config.yaml
d_model: 256
n_kv_head: 4
init: "uniform"
init_std_down: 0.0
decay_shape: "sqrt"
train_tokens: 374600000
Each number is 500 + 50 x the weight over its row's rms, rounded and kept within 0 to 999. Layers, rows and columns count from 0. Numbers have three digits each. The size before them is the row's rms in percent of the matrix's.

# layer 3 MLP up, 1344x256, rms 0.0695, rows 1212-1248, columns 0-127
103:529510589560504561544446502503493439489506456475451534473528537494489425426537475542481424530477510403536455537573483616440590575514477521422527455527503516507500453498457403447571519574410517487501540441582517389566502530526443549535445573552531451561545473510498483537447500419600512525507485654554484493478506467504544555471529544556527561428506501452397550547544478519542405518442
106:495506448541557549446420503533482435443487415453451590556569541532458416442480413502522483435529492466469474555387470494443488478507521422467412520518541485476495471432409448520508524493580563612635402448478446503419470521399424491353487501439541547467503540494489432512482571423507477546494526484512467485489460464532439588535519444514442573461462559521580361503549525564489454418411
102:594439500572513538498507530388500582483573520420567419493479423461525475572552504571496454589405572475544510577500544506484526461493474432534529512525541549478450546508566457449522485488388459544485520569513484439424548591467413521484472412518523441492548464568507437457452502495616486558519552493530532497476414537499595584498462459463555529441556454464546513532588586437521496488557
107:532437465432526577430514516626437454480488571499465510478480587454448533461570444438509513501492510482507467472471474531491602391485494517548432516469429562514508437440432530502532580452470470523480521448505527442538520558483450477464527549469461491511511562547561464476487479514590454435514531600541532562444466418557440427513488528540451629502500510504473367380445500485619579562475
103:612526517546458600504553485466568607580430520521459511389458480667518481452494549391447570431554463439528553455417491484542492557479438448530510450412421430510450544508532445501540501499464524503515474454466585486528436549542410491511515561527487487416577440488511529409531487516422570589507462552497508511443407418571494472520488467392458572515495497493494509602525484552546445502504
090:528459547447423510457480414473542515501498484451450502398427481483491497569508519576476432570509524508543523539440573513494482513482513544514422440423370561522551418560475509490567483518457502473546517556484544475524471628580532524424519456518574424575499506435528363555492513615438576528469529459504521411501557473507465554494474416438449457392475535489436589568382480436525550433537
108:567465563468464598462566517487372490497487595553544425534432570521453435476498550462580526496458516582468466424513487519489466543498591456517363386474493527549574613451509497508481449514527488427534551502445493438464353497494582515524478469478497552444466398541440507422553493452480507430520519559549531546397547470567484406535480587497521512487530461494471529566503481555609493575528
098:474494525483582473458484453424559497461539506444471453458556502463386483432602571542506511546502603428481546547420491550468334483537430520566442475559507537511527540538564527484513580563535507577452448461520436527481481542482563413590437486430573489487438494469524510489544633502481586433466576470566580424440505509456466549501420387567431489588468468501546536564447553454462474484540
093:489515492503458492379444419502453536565498512507493497433463529528510529520475503458473544506407458517522485468507492476410560482478378526529487517472434492522493589456457495512465523572471485545457525507533436452508476488569492437495537525444412397417539560628461526424538400576564453522610464459487475557531569544408503467519515522503521526504441537537565502460511498498568544388561
096:444488452476455488500470553500529579503496506462487446529545421459402477464517627509500603500488449510447499523514471520434557520499426407466478554361457571550463549613523529438519520497423518433548600575545494495468544429491437466586488452428506552536560370475484517503461494410468505473461477531584474586485450481442572540490449464452478500529486451547515548485450459612373419526541
100:512500620551531466522469475502433559494467479488461474513493506478395434535536517525513464459483468501579394518462492499482485525538436426482462502430518407476579497568573492450468450454496582533479447428486459482437462433433507518441547485497521493589531542475472576507503548438471483543422529517439531535478474588442504430392465525472496557532468536556395449584521404497464474514459
100:531424493580563485516503515527581525509490466562470523412438577501506435482390598431509494533608522436472400484508499414544522506569556558418505426463441496450502430504524516531467512561573471515532477570427516532544523550531498561515549522488550542561477476478451558630535526468497502580530552545516486468546555508477559446461490476509375535586538533573454601569497498473462429485454
100:537509476576560434552455505525532493470534541463467489459544454487482521467406500503518489511563415522529460545403464426619499458499370484442592525492513551536474547566549543496540450418453416522477456483454389518579431499466518470524572568518591474560518497486605452530559601478497433543480484445543498557437475432560563427492506471386426543479507473532524428498435522551400489432534
101:461496384524549483512473490521503529519522458450462551593519443475517451509595433407513590536571468525509545546591530512480510442445490504451423526496485470480518533477519602513486471548458460458483439589528555544513518400476485522516492513524462550499491486490447540447473500515489550518478499532501450531476498469408500496459539512499524617485521507500461481447555450539502531562487
101:477518412427473479562428520518492498523511616488464523525545516518468508504484506438517555528534506609526452533588537496463417526604557403489518494527419592452542497558536532500627532488513545486543427453533490531391472523450492554528589481481525449420504495443539475438444553471503580531485499465501474476572467406488560503470554448513517510487488572498452525511437510467582492445393
102:427450499507438531421520475522427512478542427443514510499589493569466570373484453570535504468545547491565489480476587498633446554533452530468463526586467432523547453590503467449526485496480549505513502435522532549577420438450593468422481502473537465504417527474524405375483456425456445476493463472484565482471466498514538485520539492387554426572489494466464419493530460505487506541424
100:472460502440450500558500556529507421408377524491458447514492461510554543559512490488466438521520533516500531467514496361489559606461583566453500586479446547480413554432540519453433569540437496457484499541540476434456446572502473525431563432536480314447556499415470511560460415472482528535458434462485533430592455460503488474545554442469449460582477565498492461510524551538521496460519
102:513589397466511485493581487509588566519468575438414486478485583468443507458398545514452496514540530555487567493474497514538499527480465531405460426436525550519460513473555433488535518620547460443449436507443542510555481476411503508511518468603616530528484528511438497470501454512443464496535450513521516485451518570493484470474504407562463429463533563507497447434494450501409497452567
102:477486571575423490524549573411529524429413461492589535476536402513510514484515501418484454456471508454545501458482491535529443526539492563446510499482584577518560501428455498503542525514488460629435488554477456530599404551484479498545523454508485499467496460447535513530496449451465513481528439532521501488529482453423518510573554586501512368481437589447433508565425454510527410473412
101:464448520493506473444548434463592412464487397508482412465522483474544455480495509509480518481504547518437567509494643500487454542545519374377526475475498537424432444497532445484473564532526474545607474462476578466537506592572407430541500559499492482576519466543452587536501522493447506524534534550503596533440407602587438529548585503445506565479505529442514543508468500481496541491509
097:418504418590508464498565468628558537597536618468475525551404563481558552571487522406529527557614483545563469486515533506584464496552376504448517536491506385494502524516528549398488490567477492476366593432481540414510533504563412490459526560476507494507550608470515567553509525519485464518471516517554530491472480461476541507508480438491532479449532440486436446493555506473452475378444
097:609530455450547471517512496427579409520440385539477508504469462461494446538483392446449613490564433497464553462395620423500561554534507552616480473532482547568464568494447498548462549485518477538525502576562494397488521474550551492515563488490405511485508454412495433530474486529560460492442499436514531475566560507514495557484506512540515569486473472496535589521619453528467593428577
100:537443460516500544528540446526511471569404405518517530479516503523402546465545457470520517503512567544506514520595417469573550536535448492503506501522439597442543469494479508480529463440494448568513548410542495505505423478558527465550425559605385553515495528537440486547514475613532588404552515472534535488412579520470578485470475362592533420498543564549510476406412409487478526532539
097:508450487553461488477523384523473578467475494593594525493514490517546486530510474515487461506450520448441518443595469532473424444557421597478447474437513522502440517513483475359506497529492523563577473538568597428515466403489482426563528491413442499424455581585488447565460572429530546476390462527459509463487410529494569595448522496566463480528417428500559546458562489486548469494492
101:561535407534532538437397418510486563466513561501537510483444428472375603531471456489433543521525403465542576374605503489473504562472474468426556557492509544556578495558491469470481477442421461477499592476537561513532462488527479492437520603556492493526551478467567466400560502460552466467548605485432482522478465456491488555432497502564521462505514461525508530421445503516467440600470
100:530399503551550453431484494490471488446520571606519435475484473560406560499451511519470550549554465476517616321511472485499563494558444497484438537501503487435495619448538420472514515527508466522459560532550526506547564535479483409533505502497447525454527453502570507507514541560488506392484492527523414619406398507379502494449574578473564529510477532499496516539571548460421446609464
096:437517473493515483556438548451517501471484535419549456439438590448516445502489527589505431484677498461454537525436446496549492607407417437547634475441530615549476464438478523497452452538511579402616485455470445505555551413505512535546593439641475441499503481471375489508566485547516543567552535523485557577482533492486423474520585504488520457497517561515532504445493562453427529548438
102:578502508467405465567567538501516540459548493498436507528518539551634571459525491404523447463483498446491582582466523437535572451465599513484408556454522542480559530508453462422481427538500539555523457443497503529517412467588588390482544563520564497483485527460588516478470573508392424484507437586443499527518502451569478499463495536492441482477500461480512455575530442554502529433533
101:443526501534528406514558548479532479530619523476496505500560396441430553429582483487529533575464549607510491446489533558500532491568537529510410481447473474527521426479487477499551529479416513535467501502522420540519499597517450520495528573433458472529578545444561487474428436514526501431550482431541514421467495420507552596497491442478552450607533435527392510568529520572516524552501
093:501482462514463527461509436469514547482465459549520443540486485468471402518446535530498426519538524493410463531502560467453479476584512492506483430570585511575553459453516485486428481462352558532526525377517578469538492544447537499534424508512521528569484447505557555534611524505485531433469511438295570483432504494500525479494534513469507549479482522500458511518549473417490554466530
107:577584452518424511568531469434470477437546516513440505451398505480525463414540523470450602536421410457444403506553506442510498529555449445536564470480569428468562499495513535577462477482445564589540513503510486489483466406509539487451426551578526490451543519464499546454445466510527496502529481578461423501515468491438415385476514476512570545525506552555513644535613539538418524560506
098:509409439429588480524453498473546553426405429620485448516524596450536528539523429473461471514528516516423483381478539530546554506483482502476451474441424560523505461452512459457494521522591515552483513476446538435452529450602531387510539495465503596555487567488441567514456502473480630456520444445472451488455426480535487518438594476490567533529563516469532442480523454533477476538461
099:463478459436513445476451511421417596365452570449539468528479562492443527494611610476539542507493510356536508426495523509465534409521484427551505420535556464555559535524503559469566441576419427550518522550465452500427469424531474550506583502446500503489447575542424473468630482425535416501519505433444526532505439473521521563495507582564432491470494555512498475510578507556537494539511
099:554492502434506475552482430458477518435554464507438603543489511540483482485497536545567471622542461552480492613405538483457492474572565568441494503451396470636540509517549428486554511523493532515528515465526566601508549512469508506427530401483529471533516517497630454566470506536559493621513482430503525472500440563546532397532502491461540453584431464533559552517481480493506626561504
102:548537507550541522541529519484525471555545548423520565476442550522502498475508489490527498544486431544513538658467507596544448499546505481433421474564482535519580452446461491623556559539509569541553423487502541477502516506492574494452488499513493553431486451546421474557522443436503521588507527455543533401546446481481533592422446534524391486449434574550484519429569470523521502415490
103:493482545405423575575504396502527455514478573497529565520575386493500505598431473554428487533435438508500464520596575560496500559559545473492503497469553513484424481536502540486552515544500505493507545524453499429510521474469490511488554474483557532445461601479420528467492469522471520466468517388496433580470523444528543558487442490478502492550527423497547512479549587501558439538431
099:545481554484534556543546443475524477524453559447503479433504559507555504500541536561576418497421588559439565515516446506580481564510502433477523557564572428521533486478406431571503497484531476435609575536471452593555488508551498540452499540497474527489563555583489580548423529525462454513453521480506468485497447520488469433548441437438472372578542499520557490596514413480463503433531
# layer 3 MLP down (transposed), 1344x256, rms 0.0603, rows 1212-1247, columns 0-127
098:529458500514378524524473544386502418459582506501498512549573493400447474444489502576522578516524507553436474545493474523520408495407526587577549506472447424550534516597641488495503490428508485407462523441489494433406485476484528541522475493478490467453479501482416468471511511580445546513568533535514537525533452527460556513462516470559488597467503535571437465517481488365488447595472
105:448493518489498554473437496502515522504516388528472600507566569511483424438453500555535441580488478513425498537407473594454504451484513515454503514531479506463397515533509477508450556602527529487516450486472487512491487574376457530460452527512548472500602539451456527495454534563498506619547555494475486475521534474531376547535521507558520537395457505474522467605535564369570546394374
102:481470480559493553547522551447445472474540528502527504481522474448564501558490461484496558496515550504489520534570551600557452549528525511470573465480485545636534545495409452460438382451406471434551514560495522520438516529469508545490458523492408440487508519453539480555423518482556501574501537501423544499382375510498473555546371518475560509502559535490521528549542566632512459413460
104:399446597534442459528475466452548399455423515558475491581479513465480464516549476629476427494557399545472513513464469530607458512468485555451480516470432497467436490483664480568469529446543447455554604476475581493549471521447455436563447481527441542502449574555601429471391507518456479476579489541533483503469582510463670499507528521484513533536504549476448490464509532345518548478420
101:490429498491474462502533524584521490514476544528488493467471561454538525620505485637593540484459510494576456476511477480462520429477422537394487555497424542499574375513326473511476452511540522451470539570575555506494582507515540464465558494506500471565454494425480454566516543444483515441397488553477452392406489509470532495464476554488489412541561464490523508492541479769550482528545
094:494563511420465499421498440528509498506436527479570483498515460493491509469593481577498528535521539506435533505446541581538445470484520575540465562492429624435452501376529501495535461437499486539469546574502526544473534523598461434445537527460448378497526555515558576530526467486522483481492481434426490489501532493502526502477615421510478532502533569513531548482481537601636523494458
109:570424520544456623528583521523524454488501456562615425498445532551535446428513493461488457447497543544564394530492420433543498473473410505523504461459499511518587415446493514582560504547546618483593476559462555471547473494558568517549504459528480514495463386491516528517454586529504550473502498453564443540467480466612460505507437550436424503565483547520435390565517359556599506509534
094:487453539491450530448501502546574531500534567516568494505427507492450480445397489549447511464513511426429460506514484546506473539505516446504405483492553499465530506483460582489430513469586583530518603525553549443563532475403631363541538509493529467491478494393513553510480575453571477509426458483463546462489542595548496494381505467536448468533357512512533521479479579624450526449555
093:517496639531584484464524510538410431542525408504615591524545599493505510524478500614537561439561431514488494539420435472398495469448478452528458498453465544541527511480499584464514423509558462504534436545493518468479532468626543590571512474607497564478474435518498542470536513463566437566465566509519586468482433467583546500480511476483575512443499525514499508494520501519472521428434
097:481420510506493458487498427475465434491507524477519537570553510589464490457510485541527488506531471548488444441428496516440431490472544474474497564440516462562490481505583558516547534392487496520530455503515554574498549481428523434528470509455518491488488454462519509397478561521540555553539510453465519482511510531521564577486534522344577554396363374506538476566562506481558441566525
100:522500550513472500514474501517496552559496473495544578523487462477512422491504472505476589492451537520599523394596474521533492543453502478516505427453550461478499449422619407532482515510401406444528542553471530521582446481489424563480469420583524510427473535391551466493466473440593510546438541528532466606541489511585474593419543548513499538534467449474470477527475440537522453518423
103:601494462565460433394494574369515486559477522488561447469485497474510485591491578445541495537581461460501531383556489477458570427635448561450540592527475549535510527553485568513504474479500495543488495536512470511534414508563604535520573545504382471512532571539459476387507402485419542453489559478537512459568493450542444502476484463386514531538531468507461514516495451534449439519499
100:416497473463552535567500523597563483479438544510533514517503465515452486511443455496611514487509434497515454491647485550490533586478423541444500538521493467490574536520595491547515460526519509447462582477453518386551453566549564505366505484510519504507499608453578473458568509555563536597537446426439509480501517556404423539468608498482548517433444451508449458498439437447455493451497
104:516485407554570468440526529542496447492488414475514543562531438494620457546625526436464587549484481589484502562549596520542494482478468502570385462553525457463556499500540641424599582634450514465551474465561555508537473431496507531480489470547525548573539391511402549430496532478473578434572521425474470515491530497416522481497496502534526510473519506523545456505557566468525558524473
104:526544521490448444523420477514517508505466550538527491516451515552546454483484588473591472532516426577547475491490559495481457513485548472438467562529497542476591539542425448437425477564582474401493462501472550522435364460507423438495516537487459460561457499498600461480438460584553491469453560491456576538543577514524531505485457510503442468462503561553458427499465450636473490478482
102:470570516472535562598493583469479572560464517555547508575506533498540538469534454490528460535484512479486489542496463511531516579484499598514410425443525504573458448518402446464501514493495459461541542567497495526434500546389545448629409488513497600606524534487497510518508507516406503479525469456536500599519423494610397518524444577485545506527491484493504501545494458519459539501531
100:564544528462564549615522581433538453484511524441519482470521352567387533531491450494539499500467423427592570535503462420510516598514527518523498537456511453489568467481559452501514458454489452514492442604529551567499460517522517498418497473496452459487524532448453532461497423560491548543430515513478417441577547508554508511608584510489501436549516479526414500519439518427495501484459
101:517532417452470518435524418421490547480476553499490551453492499483407493604468517516445565450527387553510546488530542509634535513540484583524487441453450492389455538492476480488521517526482497454442402589574561534537463433513540421516617419578519432598472493547447550466492557464469540470598402517446511526428504537509465545461548525524506430462510543505427463457495590493471443537480
098:535477420522423382519458558427507541528465502466522471496569392481505509556519545452526484418472476537541443546487518577545529509506493528541495476535545516507556530484306478515598570512552525592434506577546581492468411582467424505513531407451454508433534524518503498496521468501422512546451559494498482430482446508580494549407459532416403555473462483456518500540505468593604546444526
098:506505499552546507505503485501441473490504393525503421455552480455478590506514535505445503557567421557424496506458536443438457503498452528544487541410521509478505460457309525483413598463511556408529439455536532548488411528391474466539478578517450534499439472455532535581488590467526435491525496536433596512446435516453473475483335471480423425427474481430566484438491521681508441507536
100:551582452484519511517430461580540486500602530498447505553496478514531506501483490445559529525529471507513471597556550385556497449538431557533450539510502584524510508493501560550498531494574561502502554527476528511543495527455471552560412442508505526562399522385490494519487474485527557393497524506419523554587565528508537536567464466556548540413545404479459388561432516599462518446494
095:535475556530603474636497530462543420486587479462493479464538529526483545431521499529566526553558514530608490486494489472524507465520565569581468457508521500459454461497396511420499552566492489405502568537552528540483566519482493551477498461533515529457377521531550443496402518556422532514481547459418400600492449504469529538523426524455538549488486460523563561557484505552563498542547
105:393372556479493520471481511588468486474475446526585477520536562529517522459600445514503575493510488480435488407485503394533585449415588549490517459501531467468528499468432603466497418507519586599496526498574472455525501469590553504526476504510459524522571434470480491558554542537454484538477411497484466551468527595400561454448399513426528410556525512442485485526573554658465543512498
098:430456442432529608516547526480569520498441525541568516551451458495438374466487437509499533448424522522447480443534445482499359489475460527508471442507540499446443583452511459525435472563519620430443334490523548437538523413472465441540483401536461567563520521495434611561478478475511481502480502522489521479418370478545477528424576422536622563457471460512465538481622445421633600422513
104:481536516574475417422589425525635493509537536507455490547481441541493591415527572545537567431468442486575519541444487469503572542553522517508524427563567512585528563430464467468450496567468528488602464505490472476483480503557507436572549502492427584485473490412518446550485500452490559479457513549527485511368501461502464569478503460469490540505514496438563569441432510406551508500485
104:508482484551470464395462451501537564531583533633547453529465483568480488490481601482492592455542467542539614467487524444549488484464511391489542604484523506495503503501472493427404519441517565488512535417383552553598463542487570464504496465497551527507525552495528583553491486568497494503477447497453445474481557495437515429525342481481514505454442503548483597485483479679417403449484
099:463536507599491461496365483455544456597502494434480565447525395559486491482603464553467410504536512496533510496454575390489485534535576377503657463486595556584513522578496536486523504509519498538468513446496532442567510534484480519502588510561436451568444489459513478474557493535556499447468600426539491532539548457587592487509458431418505372473525485509527536451596480508502493430544
103:501584467443511529511486510491485551492500522433429525471482381497456539435509507459472530560386550522455504567566463462497462466526532494601628524498523552450481565550555493526565469502465372536459580556456545578544463460493452548519494590534526489436509460512413535480483491445502492456425441504483493553507568485489565599436498545489533555566425479443495458524523500485494450462488
104:516470424558430491442459512545496524507533521443553452538558487494443572472485503548471545577494512482555560513495515565653460482585531554435504466488417508507504427431458506510546514436412563571493529465511492498526500490508513417479531475461525515444482520459590472494546547467574512521557493450457461521484420388485520550572344464477486482576603484540437504613527514522543465459413
090:473542565570498517506460507451533532528523529471522485513455484473471488561469452421439546524491570495479562396560502534485488530513455560490579551520550422548552478466742460496545544534515555505453502492502578491524584472555611479559417524440509474501495504529581430507499515546552462549597500481550456528498501493479506549431534542560456505564518504472548547478480432262444468498544
109:551455519510450501579439650405558548538497505525487450459521516537469482513440528425468526570473397526477580443438502542470555528479485534524509461495529538511475579559562450438582367501531511539594515420478519560491555489482479407446411542551470485513531547519488502448436552445480446431491474478515465582533505451465563540529586567563463400563550488499539524508506507413409466482499
100:475398478458598460604493427531529554493485460467511514492534435424418542497567446533530448562571514535530447439540531479458596519497542610539506458504466515578493521494546520515555459605512594460443540541504481477483505559509450385531500458503467562516439398558514512452476517555488554462521395407491531445496462479507515484469508517467504478438476437483493492491417458316435551496494
103:554515486405553447480507514430446502473512573408491464597437478359479502433647514519469516512449502335574433424419535471450500464532456407490519477537515482474455538445520556511470518493416533625404521534556470521383482449519468486482509485469565566549501512513435454468631547460527447470500534481521555510515446487465479499501362461510493534509496481429532542481596512554434509477493
095:526503497443546507392530603607474442517532472429499525496571455568376487538491443559569506507578476549434576510479575560474532460542461534407486465519411484539420501556397443468454443515579583556454453512504579440508518480521437427513487543529517610537456510503479497446502513442535482561438533534451460405548470517528426443452387524544488563575446559586380390472487495462556468559536
105:493475506509483563416543599463474547537499571508507470580551463512569549462472383538529456442455551534579439623480470509536472505570543583446446528560432615450482444485505520509515504512481510526517523505551530520543520497513464529518367537470437529521472558458440506563470434504534451514501506556608522466558565543538531546561556513429453574492418477400543530469549462454532513434482
103:488522550509513541543504495436433430544526484480431563527475502464681521511467500476480577484456529479442479525585471529508514486540498550548524513461556510380460434528578541485485509461526539543508447583493461510509467431482489357570453519407544578439434543562434479493468434522496543511416465613447431495501460418545551460486464558560470443470527418440509475531481612387509536513559
# layer 3 MLP gate, 1344x256, rms 0.0746, rows 1213-1248, columns 0-127
100:480571487564457431479490493419475490441518504532461548546486459438470543550561456494467481493592508509538486459510433395467536504505510373528557517502486457477593489516581574433506418380466424471557505499476501517562609441463548451464474499475390540430520439441474552512436592485478468481462575550483509556437566469466513447527527570471610506494491519541519440525482450387448442495526
100:508483481452575456432564499524473532546550526449483412544450496472477494499457510453534453511493493529551512577446398443537460480458507490596435412567536597449446499463516573554436502562455522542543493473516447433440517555438552513524502441539452409499550451508468487581518412525437573424513533496536548467432557613482509509457489555557455434533408564490522440522510432471519612514437
107:416473489541501485571500572521560520524519574543599480439439502441455492491531527543430599563459496553458487576553569461493461500566403566354468596472578495507441481499528446539484467395497428486551428521467486519640523471524473581500479541586552551437493481378553539564378504507439575508559507443550536469526445472378423611550486508488501451532479549506516498467591484493451502610511
103:483508435510455470514531496462453526577384527483488527527451507575537508501531506442526509453497492456486429519419434440478521522436424526470649400624394549544549546464481555492489495446569495411553544458493506528498525570474503487491527587491455451494487503520457416454579452495559555496559470460442532511546493500434528403570466465496531543580515538451552506530536495487519587462545
095:380501492431514461457529557556491495488472510586574582527399500487554539479500533532512558455476475519407456552459514568489533520548643524564537468533540574407537490504542445464497431476453579538439439446426414556515472477528491544466408543471502458363435434509486519539487495464534396441554507473526450508561564462480600455471505460580456535516512561440498414433528504547440471521484
104:540496559531533490513523497446489539485461505503495459521433530540473516546509595474471414481470575465513453563422459569480435502542444444494496515472617518459487365446506382569480512523513592575546480510493541500454521515596483473528517511502467513448478567503545573575442444519528471532541552592534494474530497517442559469493588561491454496446454569493525548476476476495391599504436
098:493549481543467487421567481540513486530584568560550502527532528565460391400550537507524507582538607485360476504492447520516518418479541447455338487470411491435625579537512542468404539470510527507497560488586474489551571557458514466500474526437552547408522488515495577524508531526497455514483481423538530533578503471522461462463506398474503519531316492482473507404540530476454492555501
094:485480421418531455544478550461509503487530475482495541513470453466526591444474489514477571479558481447581568470600562511438477486505547443438520573554563565508488446560507547527474478576494474477554508443478545494525390641494469431439526558578492469376616616422526401461475522457465559533511569525462508497504526424427505519549545478505467475500466411536622499484519544491497478541479
098:511499570458430515469448486494479299515445392502506507388468473463459569487529509448468534483478485404572503458471540473482534566471478489524497417509477426437484495457558412514445457597471353500441516570469521554609386533572477539543555531525560473467466512428470519551528446569466455508568468518518525442611484511474487496576561548421400483453462481468492546473506507473486427500498
098:578463468503455565492533514511432494477569561591564449549422395455555604488436433429478462506507511482568548496533446464512481439524552449496550539550590517600492491375493471479538375464461522555525508563465582564595558457484571535476522525526445565486576550492508495587507528472514509412516522459458537566504558481536497550567502563502414459470482512553519563497516518463416553447504
104:452466480473533477515534480442478506562461472541457494455417358478501537445524534513504450433448447456436502473451512465473493539511539501618446415587408581511483502531509469432417442449446528473474472429579520508422513440561422470446580502611546487472539481495611482527464561589524480499506548475457561488554514574516544556501525445622522404447514460459474501441455446497526557572425
095:588525612506444533464492410479455468507549489562527475503496479476525492452540614455427509533444528432525533497489506459532454497475541442478409514447598449437448480601498490425459549578494502550510462546520539504460500449449401548535549493442479507470506523453360613574438512472544447517504547607498473444497461497525513495516533487541466489547529499517491632525538527455499528630479
100:521434489534536504585490538515485507509476486487427487509556472442617487524509548439532553441568481463488525520478549440510531559546565508554563429564518438459498572445537459440556472632399518528382414475463493461554517392461544497517554459548516479414532485500527510525444606547534477483528483429528466537518543513460533476475536524557493506516533520396467546481482504420393495453430
100:467453523478492468440466474554512458524446446460390445476526602524432500479424532480401518432487416564415534523511593546470488608457536569548510385592557570446455541541542467524474541546581549432450419474504459471468432563529491462502463532607464505549496549460493522614374435520529603458564443464538524486446538440581579552503514425567482466526484584490449491471514535514509517496415
103:445500413484507479485519493476533496561449529518466524500498404404431445489553546487455518524443501400487456491485502480465472514519477517515513426601464516473501440544490414528476415543521488521413507616454503569479406446522433541450631573473516423509542460437531534484556430488582473373544513489445561493509509474536478605430521459514546412501477496445547462506522505497549481577562
098:597473460446535569569513556558492570507531497463475522438475444533467587532593510501564437503450451460479487558528490542586450518515536512544502487499543462498550527527524507429440506523539518546427396520439442502554474392395546568446486580462469484491594570445418540442507497484523525544488526524416494462544532488469564522498389526571515410415486496507450574604464536473445468554541
096:430518650587461472502518523569507465531509409480543543491490571543519531418537463553560515495540477573452588544493408473417465483473574494521554511519483448543537503506466505539516486488595544528532466487467488409467522535530434571375501568500487457443438510512491523549495516525563601487535562481487600372439582528473434529468538592557471485550553521460538470462530498449457594459407
101:519519454539405527527573492425480579503524473537506546565399417492498526521507379458494538403531514536437545456473535390481454505558479565554518443520479528499560499474423543547533532508453460630495549607542520478564422407421464461571552428536514428407586461549498464489504508511524573417524485525495543505484482589424582603516420523492545475534462520504445467494458526520593487480521
100:543489424410445468454623474447518526538550484546507418548438513496474532467515478545553456404541485504533567534400517455489402579530500503578482513497506573501479528460453488516436463508551504508620465404536462445544578483441486509458495452533589514467414496437441501524464460541535581414458548473505543514460381433510412484562548526534451469465490506394507523521476372492591516472408
099:490529411515501543482517566555511477492507526569471496501493569527475487423493470426503542459576542523523473490482572539487527445476369477512539569498557439532482522520560518474504502456514493576465497519416462506532575511497461506492481485444497433538548579446463636551509523505569472597430540446597516469429489466562504615476518484466517519533441540501457534484584544491526414405427
097:480567536518512543492512478401480451488517497538521508446554465541520499546636471503556471456525462577554443470462547481521548491495394500557493569419524518489492531467472515439493437445505462513575566559526500501550451483524518500487467514449587543484470415448507589473403419491571397414466514461535560516495526582472524533522459476504533559547494462441534532452538458554452507564623
109:467567510499443491377528464455432546525542475622560576488493481617511539465506484548558520440514379554466415523469469478543470473599534459524476528552661488459543545503577532508443399436461499522505519476499438544558482518498555574472512543447455463442496513446597576480389520531502443513529499432403507483461477555583462462438528477511545528485506465534407528580389561507379494530523
094:493508499437425475448633600565474537531533453444478498471558575458490577515506528519485524472463618470513520522459423586543528506582581579524481534496510495470493501538536557520418460488538513498454408519492390596572551587497539501396559424584524474531544478502487459464424509526465510482557489492503494404495488469522552504467466496501504509494467508442520494488418542493508361520448
101:464508490401546486567532564448431465488481598495532479586501488585470499432441461542489550517458522628457564461456436464584415459497506502503483498507455421435444552531464565510486493442489460518513568496524489501468521394528538505541483503469513459475578478526489584535488517492439489423507502487466510517386471470500522481583485551512604533533512490535489530563499506461418490523465
097:551504475564418542418565443514525527552584502552466434484461470511444562501543511435545539412528462549531518590442569430563407501543470470546461584451524479445572586582571550557454372430491600498515404515430398397522461451534518500570492535517509476487399536550430577494435548484477471550489465415512502434510535479437549521591407478584488532477441530471478504538473475487442433456449
098:528512408449480565517439566484482532506442484484465594489450574543452515491469501509506456442520507483615490573518541509560407456475509568463470491568541416519537449496514447572482461456624519405507571419450541472556496487511555423471509481538522507535529450510533368525570531529513533415519496524427519467527443516425561415562526517484471470397522493512554498488474445448442485500501
100:437483501528561647451450566555470493476419456564518464406529506507475471500521513473370485515553466494567456523534508488554503471612485468548514490526621542531489449589555474578479544405484562569404504598519422523465483528548459604566487552525518455438537542448472454424531605472544511551472518488569475481540629558535449495451507545511539416491548519486464550580570481483543503451490
101:530538494483495514550487530548586420495515513545489548472450452471468483509462492539549525408406558471492490534482579486420474498505587484579445529526498441521519429459522427466558459473548520519555507525479518423489516500622490583458542656573515472511543506513490458514544459442561508422508520489488515506523609448499415539514553504605540469546392496419448556419495434438505594584485
099:563476485530469447457459471480428524513547473542479461444470504579492556474460500482553587602478494528545509448479411497511478485486492502467514541463445554423523483563507469458541477463590431510412482517475450649534501431562502480551507532398548404466569518530525427503485447492448407520577498563570520484556540467523475498476555506459486412443490485486584480511418543529424438597484
107:431504556450445461395477459451469491472545464551435528533477533539496492471467505518515466448487572535454468522443513556557490488561596484531436537509510502450495540537503485486464453480441523351443427520461568521537501576547454505544564488424482454443460498422480557452507484548508520556539455463552517486548498594559511518484515489490536524418426439436425480474450391444464429513478
095:442454547454526479504543448539428479527474475481437478504498497496480460544440509469481497492497469377435545516507473496421465493479547583573498486460466583502525470546530497539498464552530495538474542583503442527474466511574462505561494515553429459482538490513536457525538527508550548462572479513503478486542629548532539539517553385496417399473446416463491481476461497468612531570414
098:465475494501445525436463468493444514434508473565582560469539563510511598448512532456601504550433454548472480513466481507495559484563518410497618494484546421443534424597520492511534498546567504497595521584416441541538518468553458560530551556463459529490515484523450430485420462497545444489677450514452464483494548502491450540494564569579474484525420477462506404547504472414536511531431
090:473493558477586439471460516548412470484517503531517507516578502389439561534429585542501466465407503543493508583416586497484474488551585506502472551472471562567476552436457527429488574460430500475548468574533454459429485531500492530557443410510494540559573502479450513578477544556512492565436381463352526472522454555487563417467547546483519488494484531567425487508539560497514597559512
101:564444579432530483517510533530513513490622477533552460530480404549540489538561433515458461476511584557512494578427466505506542476370448465507522472532546474541553574533547476513439478471487549558444562421547491415581463392439613514455537446542458431534562507395586601473471606526546520448590500485583402483526469524528473584464471598563555503499509430498481509513586434453473553563436
102:519497446532540509499552511503542523502613544560618413531503579459488527542532502424566539512397534509459437489559440454452472556478442467477499487485559481506501475496571495439466490453531529493494478510495572490489576440458487486522595516398462515432599418484613552492512522471522554406430474481474441517470458489529375503491486579514534550514466439499470429583434448542485493559428
096:561502437426394535402477546380467568443563496553430506487545539509483469513508489494563529376434494445484633527513507477470427530499539439484485426518480454466480514601453558532422430540581510472470495526446441485443526584511390515492487507456493498503477510463404526570477561554491508427527441465442505477478560470415538494584499492519537535579547494475498474572502465426478520535570